Each number is 128 + 24 x the weight over its row's rms, rounded and kept within 0 to 255. Layers, rows and columns count from 0. Numbers have three digits each. The size before them is the row's rms in percent of the matrix's.

# layer 4 attention key, 128x128, rms 0.236, rows 24-46, columns 0-127
102:084070135146119105156158128119120116115085110105102081132139152132145132136126132106121112143151115139126172149104134090195132144109110144155114086122148150136144144138107173095121098140144138128119142127082115122108111088106133135138086121130137099127107103146150112120115121131097145122103115134168108086149124109075113137134072136129129124135088147089136162149083143131163069116164
092:153151112134152104084115107094088094110123104171136070126103139114132148172161110104160091139148136095131116113117123138122138154143146167080109118163106149145152081138127147167111142145141121130115088138144131164119144121146130141110150157115115141151127159082126177177136119114065141141166142116104117134116109145140126103138187123112111134115120093162124127164159135142123112093108
097:148109094137095138134095128130164136139149159095129136138151137118150109171140097110141127126162097131112145075146164130165149092137088124082138131126170100115142124132144113148142145123149134155146119105116129131112137103113107128160177148116122158130115122091116182117085102159138132137154161125176146131083099108161106111108120083103099104135114149136087146158109102167147106068127
105:108151140154142146138117152156107110139098136148098139145163118101100104101126144154125112093135127115177123138129141125110103132141125123107081120155124134080125153150140144138134126146123164084127100114115132166136149134114143143119129169168137168105115137127109139094160122066105159107065101112081160109104143149098136101213093140128111130109126111099132143170137135139158100113144
104:141115137147110096116151111120147085135164086116111103126122116122107143107140099113168101101112138118119126086144125162101140095122148153140103111125104133133109140150157116126105055176070076113103114127133147104126099124105124162149126118122099073138127116124100152135140150146121100109109169139102138086120133097160145122095106084108098115135108131140159072122128146081116152140156
114:163161131138087109096116132138131119142122140074150119139158143149099139118167120143120116114169123135152115090129156131117126179121102103082125177127121062126102146120118131158167138095117092119132107119133140113148145112117129114098171095122147111106069148132142111115134134125100109103143176137111120100134143148109080167105145123173145127140086116113127106133124165173133108178105
107:157134113132143163153121135120141119133124133150085100162103151105077127148109131178119144114164110129138158071162162166105077123137097141167135146152143122172108111154152135110103147128129132151124119102091129108145094104138155126144143166135144110132136097115153112137092122151102129129142080117149130122137152103166105140121137153113146111126123136101112140190134125172157111049116
099:149144130121114163141158131086141108120129145132193113115155161083150111103096115070095137163126120155106132109109114134140166161114095172156129140129121123142147115145177151148145088127149122144156145099122095102152122168117127164134132128136137147070143081118107130128106118123157158136117134093139121122188101077126127101078167134117128148108168123109141126113119135142138142096129
104:157097099131108117151143125139197115151168135146145122117109156153126124099098127116117141096133114113151129139134147130144131116115126138139133143137098134111136158148145134092139148131155112080102133101138099137156151129103134179113102105096138198085122091142070099111166097131154109160152147146082113143132117161112154162116134172131090147153115166174139113130122128169144131095137
108:148092070112148132156117131146143090128105123125111179163108115125116139116122142105168105088129133122114127132139128137084133131151169161155100133113126155070091091162133148104171133118106146124155120089083128131162130107146104166129105134130134165164127105125137131181138146123114120185125135145163122151154122094122138120118107119118149170124135139145079159126108121166184119141112
106:102118133092143158118115124113090175125117147131122137071137094141164111137124165134124140152128131168091111173159146134156109101136141141140133090164184148106140131105108144088125122111152153129139168141145121114117130113147102104128089140085103148126135090111166125129136121188160122169120075121156143187098102134104118145104118132150128149097121151100134155134112085145139150148123
108:111126118149151120147147115144146083146092125128136159151175089098097109132135144151122110110113131140118120139105109116121195148168145116085164130134093143100123167168098094096118100098094129098097123070125128166144132121118139128147155096115126100141103129103091131113158163153081143123134128091126098164091121130121111131129145104092124148118092153152141089134105137139162113124170
109:127126151110120115089078096104090149127126125135136128121115155091126153114144104143077134135123152126129140146099130103109135153158114095141167163139119100117100054109136127155157127115130160122143143175163119124105143096150119131095150121079151138127095171142124128125151172121144084167122140125140124146113108092143112117154150138190148155114152120177159143113088129125141151106087
109:139182107139130113106110137133143106133106135143136118138113108167071116137153095108114139149130096107123114145101101116117107165106156111094113113157131096079117096105134134154128162113101128169146091143115132116126121118092096088127182141124131141145146168110132155141149163076118071116125176099093126153128126161151101115126139135126128117109122120157113122189091135160136171145102
101:129141127086134080160143116147149117121114129155116106131118165155152130119157101119121139127167158131151134114143117130062105129125121152160176145088180127099146122128153127157118123159128166107105129126154152126114115166151141100092113115115135100109108150137123147125153191141149132092145142138043119138118174086138142142137147098118111112143160121133139126156150175152157108151109
098:135134107113089132121125092138139109128123132096159142119108128131104165149123157096102058127126155114101164149097098168118203130112129116141146139091132104077123169122137140166108115114083129108119121107134110107152167126096135127114159099092159130105112086139114086092120188113104121137145131132150170138134131121096100145144161143105123097102115119086096110119133117115138138130148
093:152139142095133116123122087079151156100137122157083106132101120112183112114126130139136132156144155118182113095135116127100090125140146131141146128144104118146128096121089113096126190098148133124112115135134134086186129116131119101119113175174121102118149075083091165132112194097146096132129141133123152125126126121114107098104133142120140119121144122088121120158176141126124159127112
103:101091148143132161092135116108107128093155108143136129146108128149130165137098104122155133103097088111110152146151097077093178074118134115127137120118131095091137113100130110145128121143131121140086145133128100133162116146139129110117133160144132120139099115165127109141143159155160123129158137102132092134168142134100150108214168090097112143150145128118085164137089139097110095113139
098:131137138141118099151122096093153194112112112143139126163141118157130146118119090122121080127083097105157160120089152158127143105103149165156110108123175148112117137113165110111139119138114147101112122182157172107096125088138100089154107112146098087149140139133156111150132166122115138116097104128141157110110107123122149110101144120106151155178126113131108136182104129179131118123139
101:132150112118133196118132106106091121116126101135157125134165148089116138131100148160112144113115176169158123169135113082151130138155110135147132115118155131109129118136181114127105113089122130129167075100133140131108116124130111126170088108168166157111115100150079125134148125129114120085086165080136117106187096124090108158104140131121094133127132104122150144136123138139106155116152
095:131166076104173113111159138113146157131135117115127135132108094105098132089126110109115139110105112139115152133137088120078143111108128098161123116126107101106083113144126101141155155152134095144163152146115073108136107153206143130133125140085114158129105135106128095100102124117103083115150101169144137160132087110131143121122143158154117114124138087118163100086145141130075118135128
112:135129132123134180077145103140117149108128137130128157108126145116190161151138154120120148112131115106099099172140096101086102119149115123141128161131150108126137155104153123168118151150164157156085100136140099109131092149170091098119125124136119095102118142133120112150118154151161121082146149195139091143134142133113104123160109100116116119107109124073117133116116165126152065134142
095:143164149115146169123101147091156103089142113124143161163096140123109115086120173094134153125076106127124103142087129124108138162167147126127141161135148158128130129150098129115138103090140055141088111155155108100127100134119138099127152076104169112121125126161101117138166116151160153107135155136130144148168157119151141138140140138137120120154110162158165148105147121137088140153145
# layer 4 attention query, 128x128, rms 0.249, rows 25-46, columns 0-127
099:143135124134112145112154107164126117132110119142174190162169158115103143133168140100079135105132124167097124130148154127125143139182135078086134140124130071080088118087142132164127138112132137165138130086156124123097117133106139126126101117151112125088111170135118103075138088117126111152112147137141133147160123162116140136133150104173154138118089111147152090122144131135157136129139
105:148136170123104157145126132171149100144106153086091151125182179169129133176137119145147134114181124155161146088114113160108111116084105115111137150107139114143113110144158085102117158146163150145115148143148165171135138142160113119109140133150198128159117105134136144146093136140145128135121140123139137107150151137102135158134121163085155148134107137110093159137140144132124077127129
111:151092106132127112087126127129141098119108098155158153108126129130139153136152125128095129107129150137157154091094128105092119156084156132116122212104121094110109116134121103137118119134064113108099122160159136152113149106117120130100135113180147138127136122156101122123143143145128135102123155121064123093149129129161123110124168114152121142185114165149100120120140140104134170176086
106:150151170113131095139116135142159117137078124132127110131119121124160154147170075116071144171114162072103107111156103127090107115109146099146143124128111150125168115124122142156160090130117127151143080088119164120125124141134118145116134093163108144140083160170143155125145136115109147112114147134095133115144153121139115090139106127147164090099146124179091121139162117144109162108102
119:161169103095110144097090121109129135135125149091140100132114161130149099104177138144145150160087115152121141151117110108098100124126097134119189145115097103130096104118120124142138155112164122121140133147144100110132144155121119096114116169103171134092164144105085101154123123083154126124139157152114157155183126132123117122130151139126123121123132122083081119106130126135097090203136
106:116121126153157106152109112127130119125112085139131112199121140130142117142093110138111107142111132126126147113106147137138134153129141120069181082119115118119118165113143139162113105152096149120139124091126204144086130125159145110133112113137135102142102154126144109116080124102120120176115145163134073096140115173125090110093087142076148130126137116111096153150126107154123105095153
116:167073146179143161114173131075111125095152097147138132145099128168085104130136124115115131155128118138108121133107143093142117143152128157151127180129155091137129115102152103151148094118141109156128077106116118142089111136128113131138112126070195153100119122121130155148139120124119140118171133111134093139110113147128092110136103093107103116114070156125135102114101113121139094101130
094:096135111135134123161130049132140146138113141092115126096146177124091106148120103121145152137144107104144154102112152155158133084124108139155158128124155100134094130161120185168142126119157100091129128077115160104104146125149164153143131098139128136125178099123149138138093117112156091134107144110131130129165121124131136119149158110159078136138132138127120164137153161165098111126181
097:148114086093110146164109151091101119167143076124134103099114125087133091107124091166134158129155120126126144115178134148110092175139100173151098136154102119129111118162096110117177103145088140125156110130095152136136118136158140143129142138113167086136137140155146112181084126138135130125090139112125143131131155134113169111164086102124144139106102139115154132127133156117136082123104
110:161106160142104144145138134106130132094168160128097115107121076131147132146139140132132104123139108114118139154105106162206105127091143157142086135178125152156141152158136097085111113099064177131133117160088118125126118120133136146147133148144104129160119083154146107132106110196106121131136088098141171132119128128131131130141086117118127108119153153158136155139124164101147128121131
091:174157148106159155115158095111132121150074162141160111131131166154109104113153131094136121126121125126197119104160128113112139142081160114106140175135168082128120103142083137165104142101131131130133116134136158114108107070115108123127137115123150133104109144139124137142155143142110109141128136111102130137132093158099078137151122143076136154120120136084090185162116123147105107141131
100:138124157100157102111155124074129119135120190128160134122065132136119155168120123132130133118098133105093119145086099135093138131173145124150124113190117135119134132134123123142126094120201125169143137133057130082128103126119125169136096104080150154134119123139121131153152147130134129144102127145169102152126138120106133135142133156134130138083121149142130171091115113111134151087141
092:125167127108155118110115127137095126116100148159130143142197108102143136111115121119125093069093142119085117148107115119087132176172151122130099110143125100095123096128130159137123117081139124136124102172166099117126151157131145162142151127077091143119112132143127116132155140157134095097160164140115148159160076152132092117115124131173120148105108113131135135109122126168095152123090
099:173161091102130105122136088077106129163105096123146149087124144104149103151158148152112119114142135115138115146163108135125135137136109145086128179102092124144134147107125099138129091134145072104114127115106125130154154145115152152079153119145131135133143140101121104137123173120154132084143128125146113135131071099134130132125123155174097140158070161124131072133148082121122144163146
087:128080174098156145080111120127117120133126135115132124112108151112102095128128152132126168130117131117129147137145108144110138127091092112098090139144165151138133135133121085135186083185155154142110128140156156097112122107159089120143152158079139148144115109145132123182095133168077110161144107144083101111115128138146099137125131167148104151118080151119114120107122117099102126161141
102:143157130150151107150116120100126128130134137118070145175116138147098139114158154131140097081120132109091157133141128106105139133144115149136098188182132141126131120138098147136109141140138148078127127124108101157155111132117111144116155087122127109134123115125144156130117183162129139145147064174139118164078183126153127144130093130116110090075150112145108145087137131163098143144115
095:136084125116133147142131156135117114117136137116116105111128161109156147105123159122112122119120092139110156095177067088142154081121113138140134143114126107108133136121150090188119089133132125136115107139120131151131122117104043153106142119163131146120120119096096166139117183138122129146160181107117133127151123114147130120083189135125148117110145161140130136089133094132153110076142
103:144153125146121095136127164105144125173087144118143107115152126107095180198155124126140093089143084081109113117110105147138139113118152107149083115126116153139145134109124088166131145147129145117099131131102142155140128145120105135108180111124105162149093155121161136117071141121135115162113086175138110136102085148122128169108135140159101104136173107158139098116113132111127134120146
099:140092135171190146141112113103136117088121093103106092141112157130121119124142105126127135131133103161157134139149096084131144167109143121148102129111164127134121144108193093146125140120140141156119097100118109096133131112109118110095148098134142153134151121130093090175108116119113121109179134115098139130135176149132102090131181131142077162159147120135116137133076134174131097128155
098:142116071112142139130096144140144198130168097125142129144138108144129132137055081138142129092150143103103159135133122159132137155145096130152116133139153122139091113099099102124132095139142105117107149154103122079139147100148134158138093112108127108128142155126153107161064124149139144154175074158150127106114127157089105117099113141135133150118114109111134117117110098137134096100088
099:145145111106169131136109125110079157113143139145165184125123131103170142106128154156167101154107132151103150181156107118123109083103088140141144122144139159140133165128134138152151121153106138121119147131144081150143100102108111140110132155105160094144127153140080133117105166173113176131125112122126124099093100127104108093085132134129111090077119129142137115145094097093096107120117
092:106143128145141177126133148118129103112143097130181198161136129148123155129089158085160131143108095133105108114132134098161117145141117130165114144114170165126120101127135156169104117130132126151120170129078093141097103102135156153129110142085118138100121111095142109137091119127116099085155135127170114165097144112122113141107081156102156111111092157142142156111143134109110128132168
# layer 4 attention value, 128x128, rms 0.251, rows 0-31, columns 0-127
118:099140137146106165152106117154126167108128099141112122105134121151126125123156120140173094128112122113101155078135110100155121150129104136174143092127129133100092116122103141136148133108133140145127115080142089167119149126132112145113141102143163105133149151157163134137138186141173128141138113082114128154131137095161139105116141170124161108146153139148177098164185115104122104189167
106:125102094153110122120162122099131121143173075107181078138126125147133127153125116153112161151172140128126098125160116149142165131172156124112180109117169147109142142108149128138124145118098119173143143108147097178177099134145101095122112172123128110117115159162108134127153163133095113131124179114109093103102126129113143144134114076154095109138146096149126131111107125113113161143117
113:116086144122144156110149161143139125157149097140128154103159123108115115140132131151146139081148105132130140119153099120150102164128136180191155120126147135080125150121155121126157129129120116145159128105134162195132122142111112125151139134142127101169093162126122150124105130100122128097135158151139166154094115092121113118113093119131110062145193143144136143111118146110129117056146
110:146127136107080142104134128148110135115125099131138133196137110101090127163132151118121171100130107127146113089117123093111160140149167147118158093140154102111134107114090097132154164153089109136099150128117136159123130091127109113174146190095107151136099124144128163132087156125165155117123125146111098154082111124149165126128158125113117147148107127087086089144134156120162147112132
105:128147142138123096116137105112124119135147137143136133137122141152120088073123180145095170123137152137095148115095098110120130140125127111125124145152103119141126101132114098123120155130116165116139160075133197106095128125108172151149148093099136131134129133161132113179123137156141121155144075132141093064107132124117151130142095143082148177144116148094117146132184126177123157117144
117:142113102108103131131166116148122089108116159127134125133131097167166086118112169139112156136113123107146120136136109120148125121146140167113172117127142135146175130090124091142121128132149053130122108071111163132129112114133127125202119171105109112098128158089117108150157151127140122161107119144144119087108168145130115104111075146137117147143150109106101161136127147118141121071098
102:131129112144160117202113157091117105130100127127147166141113083169126117095130119144092168109131098135126120116149131119143133173151115123158117119123159120162114130117133085115144096107093137148113105129114137166117084128126165156133127131096150129112133112137138121113102163122148125148082134099119100070155117130138093137148170182178160152138116133098124115122156116098157135172166
143:115101121105080114134130110172113130181135081122173111139085137143107157199164129137074148141110125148117107127159109089119138110146111124135146088137202152123156145130133110138123125147132111123150129165095124151147086128149083099104119158122126136151121139144129130117130131117127133165092111145132151147129147164139098134159108133188126135111142097113138105110167150111160108106142
116:120112179127105119103083091142154159160127145131143193109142116122132130094100087122134129128108129127171121131110109136117104142096140143125130190101127130107124171128119105114114155125164141128152121047181155094162122154105143100161103152120115108111145150110119157121151118125135172119149136141122146170139118118086146100115108121162112117158162146135136118121107170095137136138098
117:147149075147133160119122165094133143109146158106121129165104112166136128116136107122108124129135125121099104158113156123135149080128100118116150106160103170186171070174116158156128118116155123134072133137105132163133117157127153166126173147149117101107116080140150108113146138131145135103101112120113085107133113107141101143124117160098142136102109145108103134157131083135089171134121
113:145172159183157147113104114157125136071134148135127114146111138140127079136110133114117152124135094149099168129167140109128149133092157100077150112122113121146121125113132161153138124092104170156092130135146092161128132142155127155108124099101111122142203141114129103107087156108133140127152133099104087098116107127141125160151166148112132104105129153144117132168138075115121104118157
133:116139149144112134143174155163109168123135134109103144096123116109144154091126085062171127118108189117158114132125143133156116105125138115103099099112072152151156141149116120118105098110166119143115112129099109099174147159095174139102189108149127149141103118142128146147132136138134169114129146124126163128168146109112116142109087174117146151142129138112153130157157114102108158113120
131:134153147145077149124131101129165108141130161132111128167110101097134173179154129123158102111158105164124108167165192125125158130081148144124112129162090134165147155132129170136089141111145104126093148161109108172120166123081127131142084138120127134101106117104172140126092156131150119106118140138139146128139143121116089144156143115124108145130088151090097133130142111130108100103139
106:115144118131126140126143117126131157141113140132178128176152109145148089125149099160145157127118132111079150152117115158074155122099159124102111098143138161116139095123153132085134134143092103098100141134109163141117119134136164092144139153141106137130083131135161126119130127093177145113125083142148096072150132104136128148122153092112122159115082122072075086141126146097116139158134
118:151150118155141121099147132135150157129117180144127163126149117089140147114131111127130150130136116129112109150106123112112132118090178135115097182136128127091084166169114132104123134146094140119103118181193150108084104130159095126130152121084173161128130076092112105103114149100151141150173101148116121086115135134142159133130171142102138150130093153110123114103125135109143121099142
110:152124143153142156081142112151134132111117114114106092129109149129152127137094125110177126115143113154135154132117123099149145155154156143067148131151110153094085136133095107090141116138117131133105141178130127146112156109111102099124193158104135127128142106130167131141140118084153116103125125153124118134056135126179135145139154102120120148103089116087092122135139119132185124092176
094:107151152167136169095104125150127118092140135166120122144153122109153114138155115117096129142112120130129131092174154162149146086162139163165142141122130117149130148079152157159149170121118113196154131075125100124110150122124100155112109121118094097094109124126083164081153147132105086112174132119096108132120114126141135127116107118110099081144143141159132125116127092106096158110123
129:162113118112107119089157091119097129128105112095102120099166144115129112114115145130174135081080156123127169102090068148090127124125155176161129130139146087112137129096138125120132156120115098101134144089086159132119156129128111102191113146142114117112120161088128132123119141135121165104166118152111133169124103139105133098123147154101129118134112133141114105073100134106132162157146
119:068152113133137165154116122137200119130127125110104124148126131123099142121145108145130067158116110118148089124120156101137148137106113122132109114147144106118113144129166145122119116100113130120087116138145072158108161154128114131124138077112151133116181096150156118157118139117132143123119156118112131167112148114160120138116128137089168150112139130133166143203186109146100085144102
109:166125143098097098154117122091125117121130140156140140143120091121080124160121142125111157130097128102160148124136111159120125124142161157125115149096136125145154153046131147158154103157150095126110117127139139138186117104141138134119065160128128140112152141084168128121121115152146107117146132122113112151162084142124100184159100129164116097137176099117099126132169137132111096102115
106:161169149163143089093151144142090108111128156116111126182128161113138145100095108110148161073094127093106153113114114147165103147158133154111140158099086147127119099099121144147120121144116147096115144140147125119117137155166146138159135108119154153118134087124108090168117148109141152112151149135126145089124152137076147113130152106087121107126146159148102150142126121131123179152184
145:135138151143110100092131114138151134156151113118161145150146150106134187127134112164123124110165118147110133139176131121102150124113150129114124108162134142096151115138130127118105146132098078125178120187127103130105101150108114048102126144110093162130121096156171096171102093106161135089156106126124110110085123103135137133134160109099126143140068143102088134115119134120133142118132
113:167099109140105134093174108124113144128183145118148107116110142098134169190072130109129122170156127104144149101123087073138091169153127143132117134088126148149113169112122099136064145127106101137134123141123150115090100070164124109133123140123120131135102135126123150119145158140108144146143099132097108146118138107096124121127137156173141101128139113102158151127115156116137092102124
105:161131147174128099123151107087155112155133121155136123155106116143120144103122145137111132101142157102131134127121121117144117147129095108077152137120163121136126095114109123078122129110108098094137161168120132114161091115142158112132144160121161172138070146150138134150082062111106139164113133125122121089114103097156150117104141120112113180109150124091127087136178180119120139154123
094:103146099117117133146089146125117173169149103130142195107120144135130138149142139132114172117139128143160112126099145138066085106151122173159145086137189146119105125135103171130091130110124146093113141079143137164134136122124110125134098136143121100153085174132174124120143085158104100147100130139139146124141116138152135103107161096133131109106139101143126103130104168109132107118161
106:129076139136164110137064160112162112132088182136138133149133151146139123144141135170159112126158122093132114185120141150140178157128104133106099129177140179127133111136149114162135152129145135147123142147155145092126107102119135164108109151151124127120161120129152130137126135172092149097120136138152119159159117128181150170117138138092111134096099139111093122130108125187105138150136
122:100166107108138124125089137113125153154154153116139157128119107150176160103119116093119122080147115127125087124157165163159107123128126097147138119131129134200159146154148148123126098128170103118140131127099124128138094164126130161092091114163082117098073143128116144149090109128159150124123174128119104125143120136129136121108128159128094150083092164133099111121107139144118187134108
127:102132108139146106164131150090129087122143120111129131114150160130118095084164095143124139149087142072099125120125088171100106136149087112170114148083133128151148103104158089114132107108179119094141155070151166147091157130133147143179124158142137116138102116129116128131175165138119134161144115155134123127144150104107135108143142150138143158159103121138114165126124155110126138157161
114:128108125140142138079114147156113134064125145144117105124143114155158108110136120094125115167168151109115106085136103132141118128162110122097118070123180173156121129113115113116148085152145122157137121135143126149074142155132115124108158116106102127112118149130144102149123136130143122079150131116131161123153109124143125121128087155091146101152168085162152113118144104148071139112194
128:126156143131075156070128124177110163111116166136102122133123154105103090138143145123144140162119101151107113095094102064172161105117110188128166161133130105112112103102079123106126165133091150142140145099109139095144181143083145132163171106121140089156142166141123119131156149135155132128123122112117124148112145098106126126123126116102109112098132127108136122145147113118126116127149
127:130128119129154118147094148109156119088141152116131123149140092158105131136178112155054115115154092090104130110123107146142132145128110068120123121076154135163110110114145099129151118141123105141115129125177119138115099158184118176132104127103134141109161153134126126065141163107119109134081143122154104091133115142130147138160142129170124164132140129092149113136169102157117118107140
116:113138103150130122146100108111157109125157127088148105143089131183145158118139057089077122121128176134151106115153083129119131169105114110137087084062114129169164156147098088123130088131115146144119118127130109109120113155104116129104152096151168112110118128157100128119154127104103140116082119115148098131138134160176121128119093137138142138130126090129144122125133133127092140148125
# layer 4 attention output (transposed), 128x128, rms 0.226, rows 0-31, columns 0-127
106:165162118104118149152122121126144106145110139102173146112109140094130133150101114081120187115137116163133101190113148147122082082124131071093164119126145093083126147132171124122117120122085114139151123108130157121139175149152146138108096119098137101105133163131109070123135083096128121141120102143132141112164114159131100163114115100135130151133129148147090127111117126173122126116127
103:108162132112125112104126130143123130131119150159104150090141125118127114108109152149157127116092135155115126166118128135136103162128081132157057140178142154143130083113110104147147174126152107098103131144150140131111148120116125162101119094096136171140153093076135092138109085136170104123137084161137174129134106114128090118118125170137144100139103136130117119163172152136127121107180
109:158201134116069093108125116120128118117100142162142144175112157143107125140152147124093109128135153151105124124086133159127157132133096124095117119156123084108122106125100137167114175128137145133124115182155127090123139101138123108096181137065116148086104163108144081110145173090120098143153115144130111135147124156154115128143142132122106172113121113133136115147113133143149145125105
105:120121142114151117109078124077120094153120156122152121083107128171176113124128135089112103129095135115099119129129161130118111135117148138109090132117146149066145124150113125140091082089137114133112104155114113096137149120125140128089150118139091176149138113138135103135202141138141087117129111108123183153101112142127074092145129137151154133115135146162145149124126070154148128118128
101:151125133126160125122118163118124110145142147141109142118113077121133176157122102137138122139049119096180115160096151152125127120124155146114131161138115133165137127152123158104145084145163130143133121159100116187112138111157130113160140092135134147125118150118145147076167102121131137112104151135144106128107155102160091155155139148129131090121143114175139122101078139109177167115095
107:123117119116157079114097121136118150121106160121133114123126108090113141125134111145133117133129122118141119125110146105110125133128112132104072116124102103120174082152129129130136112101114161133141122199146145161113146088115077166099179084140124176152144111153121165084121134130147104094105149130096103123118093114144136127154182146165097110163128110189123081125131097149131121146135
093:109144122108084113092123110114109117162138127145118127123160135043199129160156119128190123151145132104095107166138118090150124078165165094127146169117098163133127127147125162115130111117085092096128160119112126142131148118127142115102120145119091129146133154108093157109181105112107128095145110131106159124118134159148137142121091120116111105132149143158122131126129118145123120154096
128:122132135159116186148149120173153094126076161144122149145183136124129140091117116143166112107118113120124146149094149117140119133120134108123071141123146134100130116159121133129101173093077134113102157105176143131126146124118134178114158152132112190111167104136171147130134131128116125104151132115122114083128110153135144134167139100066141127149122150149110128186138111161141123131142
118:162147111152141078165161145107146127106140139119107100167109166118093154163142140079120115098123135137120145120098138124131149092138111111154098083149141120135130102108145147121094106141151164135134137174094108116082090073144098149132147113142123099166111135117112134112122183145135088171124118115178109081149101122132131139102124116117097114128135128131145180132098144129134145091160
106:144146151122164142109120089106114089138130079156136136124094145124124132102117119148159162145112146127148128177126100102074105175125167147168145164092137160128129106159123141108161105164100160150124111117126091114125127111134130144104100101126150147142130138144070163178124139114098129112112169089076168125136167126123155082126155142125093129149131122134160101122144163119111126128132
111:098113111090114161146094131090132112133099139109143146093112096099139141114103117131155177162163184146118087148082112106127155100110132159115138127130126160121095134156151121138161101157135083082149110147134174124158102152138134146113087122105148115142063118146129129149131096118143152167112136135171156175162155131117152156124098164117148137138117130115123121102106107140150146153127
120:122135137116163153107165124092136143102156123141148117160098184121107159113144162133112166093140099153116134137118094086101127155166157146210146154107155128119138128120157125146136159095116146102146094112144160133119114107144128105159108161099152128136126112118114144145096148119118090128137117113144113160070129132118120150141167107147093101096164146100160110098091145151123106135101
115:156146160135168126103122100139130094120071131117166139098155127180120136090134136147073141140117196113102145117155091121076125115139123122143149137062123127120089109124135113127176124135123070129118104139113163082122092119164129118143135116175077115132151090181080124126145161128132128134109134131101091140133123133117158143127132137135140147118133150132150136122143118143124109141127
106:115112181147115113125101095112113108153101109128078152073094116124117129105121158113097138099121151138134118135159153096111106162120130121121147155167143135131117161165072168137131136090123116152131150138136104105114172108128112166139136104092106108137167105115107157137152119151107098149105159135115147170105138097124122136135127159125159089115162119158170171087161100131116161155124
109:134114164123142136159105144077136103111139128115114112141110110158159086101120140139120142117127155128094141082112147136103114147135128146111131113130079158150128097070100170090145096128143167092136140130056123138109136145100137135143112125149100090138117161150123161137112160127095158148080097131147132170153147107121125164155096160145109103097148134125113165148097085117143155131113
108:105105139088134123143122146104135129156117155093151165115110130165162123116156115149137139144137166131142129084127157123092115109128137159151116095127180096121116098136178166160159102079136134109141122130127146102104137185150154135130127119125115182128110104137148131116144097154095151132097139169119140156156138107084127107136083183141145098115137150134130125141110091098102135167082
090:113107111101154136140131154134130169140147108085142128165108108141091107140128105140133107128159163120136126177134101124098132157131070118083117117113139136142108078152082083116133147144156112113101107120145142116153118072181140117132111123098131144126120146154117065156129122139184141156119078163147145132123149147140084149116139160114126165137109139150149116130160119152123088108152
109:120145138106142080160104125130150167148136131154116146125105122125115098128134114150077102119137129099120116129154184175157098076105157111108135093145106154092157137122143119115098129139163139173106122124123135088133130108087149136127100131081106125160122127120164106158141160118129083147089112166163077121094113150133122105147136132149123121071153105147112095172124105138148122108122
114:197100113109101168115119135151090102119113115137201092094123122131125139131142153094100192127155114136104136145147125103097111126132135098104154137104129146117102152094112116134109103126119125130148103128127128126161104163123134141117098177147141123076115119115071092129123102107128113124142133138130129121174114129083161106116148133153129124133080119094075106105098149118152164137120
107:092152149143137142104135125158086125081134145122088101163170124117157150135119117101124101109103116102077116112137111125149175109109141081112120107145113149109108118153086091105106131138150133093118120101135171108149130100155074162132176126112100102153127114155128113145141120103135137170140158135110157130112153167127139092091171121146161172094104129169126133131115132150105104117134
102:133112136094159129115104178085140127131149116127130112118089120131151126164078156173099132150119111109128059138109144167112151103143156156150125119158131110107138154112137116140145122160165145149111114149126157123120120165124107124123132149130150124132139137123166176154130117113132135152090107145134165141099166124151149181102117190124095107136098117106183120135107118100150067115133
121:165112127123150168146126106111116095130096118187106116091132132194105102098139129149115144163113170117128151126105175115098112144131096116121120127104142119155117185136118141146117130121165118077089172092114124123085182147149129114126120105132144127149130140083143147107169134164126115116092140123145112138155118098124105110133105145119140093115143190120139134152160151159149135140148
112:112158084145161085133098158129153111135137157136113162179156110172114144108202113116136124077087113157151128105130154162121165100131153111123110146149169089094143101141114130092175154123134147090144108144143130137126132183109138131091118129162134111160138118114143120119112149142147138141098132157150161113106098156111128158168132100153125129122112133152106105158112122159130133146148
102:152096133097120137130117133124138129112146130139056110136135088174158177160138103139155146149113123125095108147158166131099134134168164155161090127160118152139132154145127174158082115107102142156141093157176105140130152165119107141155114105125128081128145083121129149090141107156116133110141118127117126123121155151105083152161123150131149113130172138132128167107125156154125157158114
087:172090153141118094138158136144162142123071099123128074162159129165102090120083137109128079102140100144145137149119090150150155141085122094089125118157117134118112125148129099166133132113099102145129111128123074111124140151135123151115121086102108187122144125113131138158121136102103139135157143123166117134145126125108103091110096122100148134111146144131122182137166145161145157158132
109:140142134123126129140131119174111149163162069133136141144115144151130112115117111114088098160143152137123111118163129128157123129146125119175144116104099105115124156148141177110135121177114118151146137153120143146120152163145134128181152149165172160152098145148154125127122121148116120149141147087078168129150156115107133082111141107143143178182122123162137175115151192112138145136108
115:137083133144149108149164110127115082109120085156090112134129129099089129133139149178117132158123136117142178173142084115125151114115138181138114132077100142120158115138115100149120136128088121120082091110112127115119139097125183100164143134134108112183115109139130155116114148111126115093142075096137151121117136113123149146083150090129101115159141140123186119107142127134118129111151
120:128168113120132087092138175138129164149137126145159134150089105091135136158122130145123127075115106095146161173154124144121150159114143100118125131171105136109099148116120175112106156175114143172124162145103120102135113119130091126125139117111125136157171147169154169149152106134164098139110152152093141116102081140117138174135122107138108084130117112124180126125124135135137175115104
110:132122129106117130148164150160123115165144116123102139171091151115106139114113109149101169135122086138184151122109144123065133118136159124135149146136123096134134131164144159175140120129089145138140124076121150171112114089128117158129091155096170179127113112132128143107137079096151126167119139137114138186141167153107088126148130133126105144112129127138122137091161139158165091146131
118:132098132128169149147105122104153109159151146113186123101129106118155148165098092090145122094110159145118122129161132162111085130129139127130128109120181128097126110167151136105155090138132135172134079142152152178097096120184146108093137123117112170081128113129122150128144150123107163153086136129154107129083103137110129129139115153094148128153127102140146149119100116112150141124171
116:134132067134101150119151138150111078153154112140118175157139108116156121125121143120185153147106141117128129148163124135112131120130143115119110163184094138113131116157100129096122127109129128130126164136115096133173138093109104127112167157124109095144136104176129133145120086148149156175145103103096150187145134136135136145113112145130119164135085161176120139104162129109093150163158
106:136093116087123149115124128130099110098122139133139141123117125124123117124127149154157158113133051136120167154131113072162123111168145144159150152126147090125111117160123179111144167104131116102106150142075118115109122105096135121117094138117095133119144087116105106144091126152179105127197118149107129125151128119063153124122136110104103129154132139128137160119086177127140105120126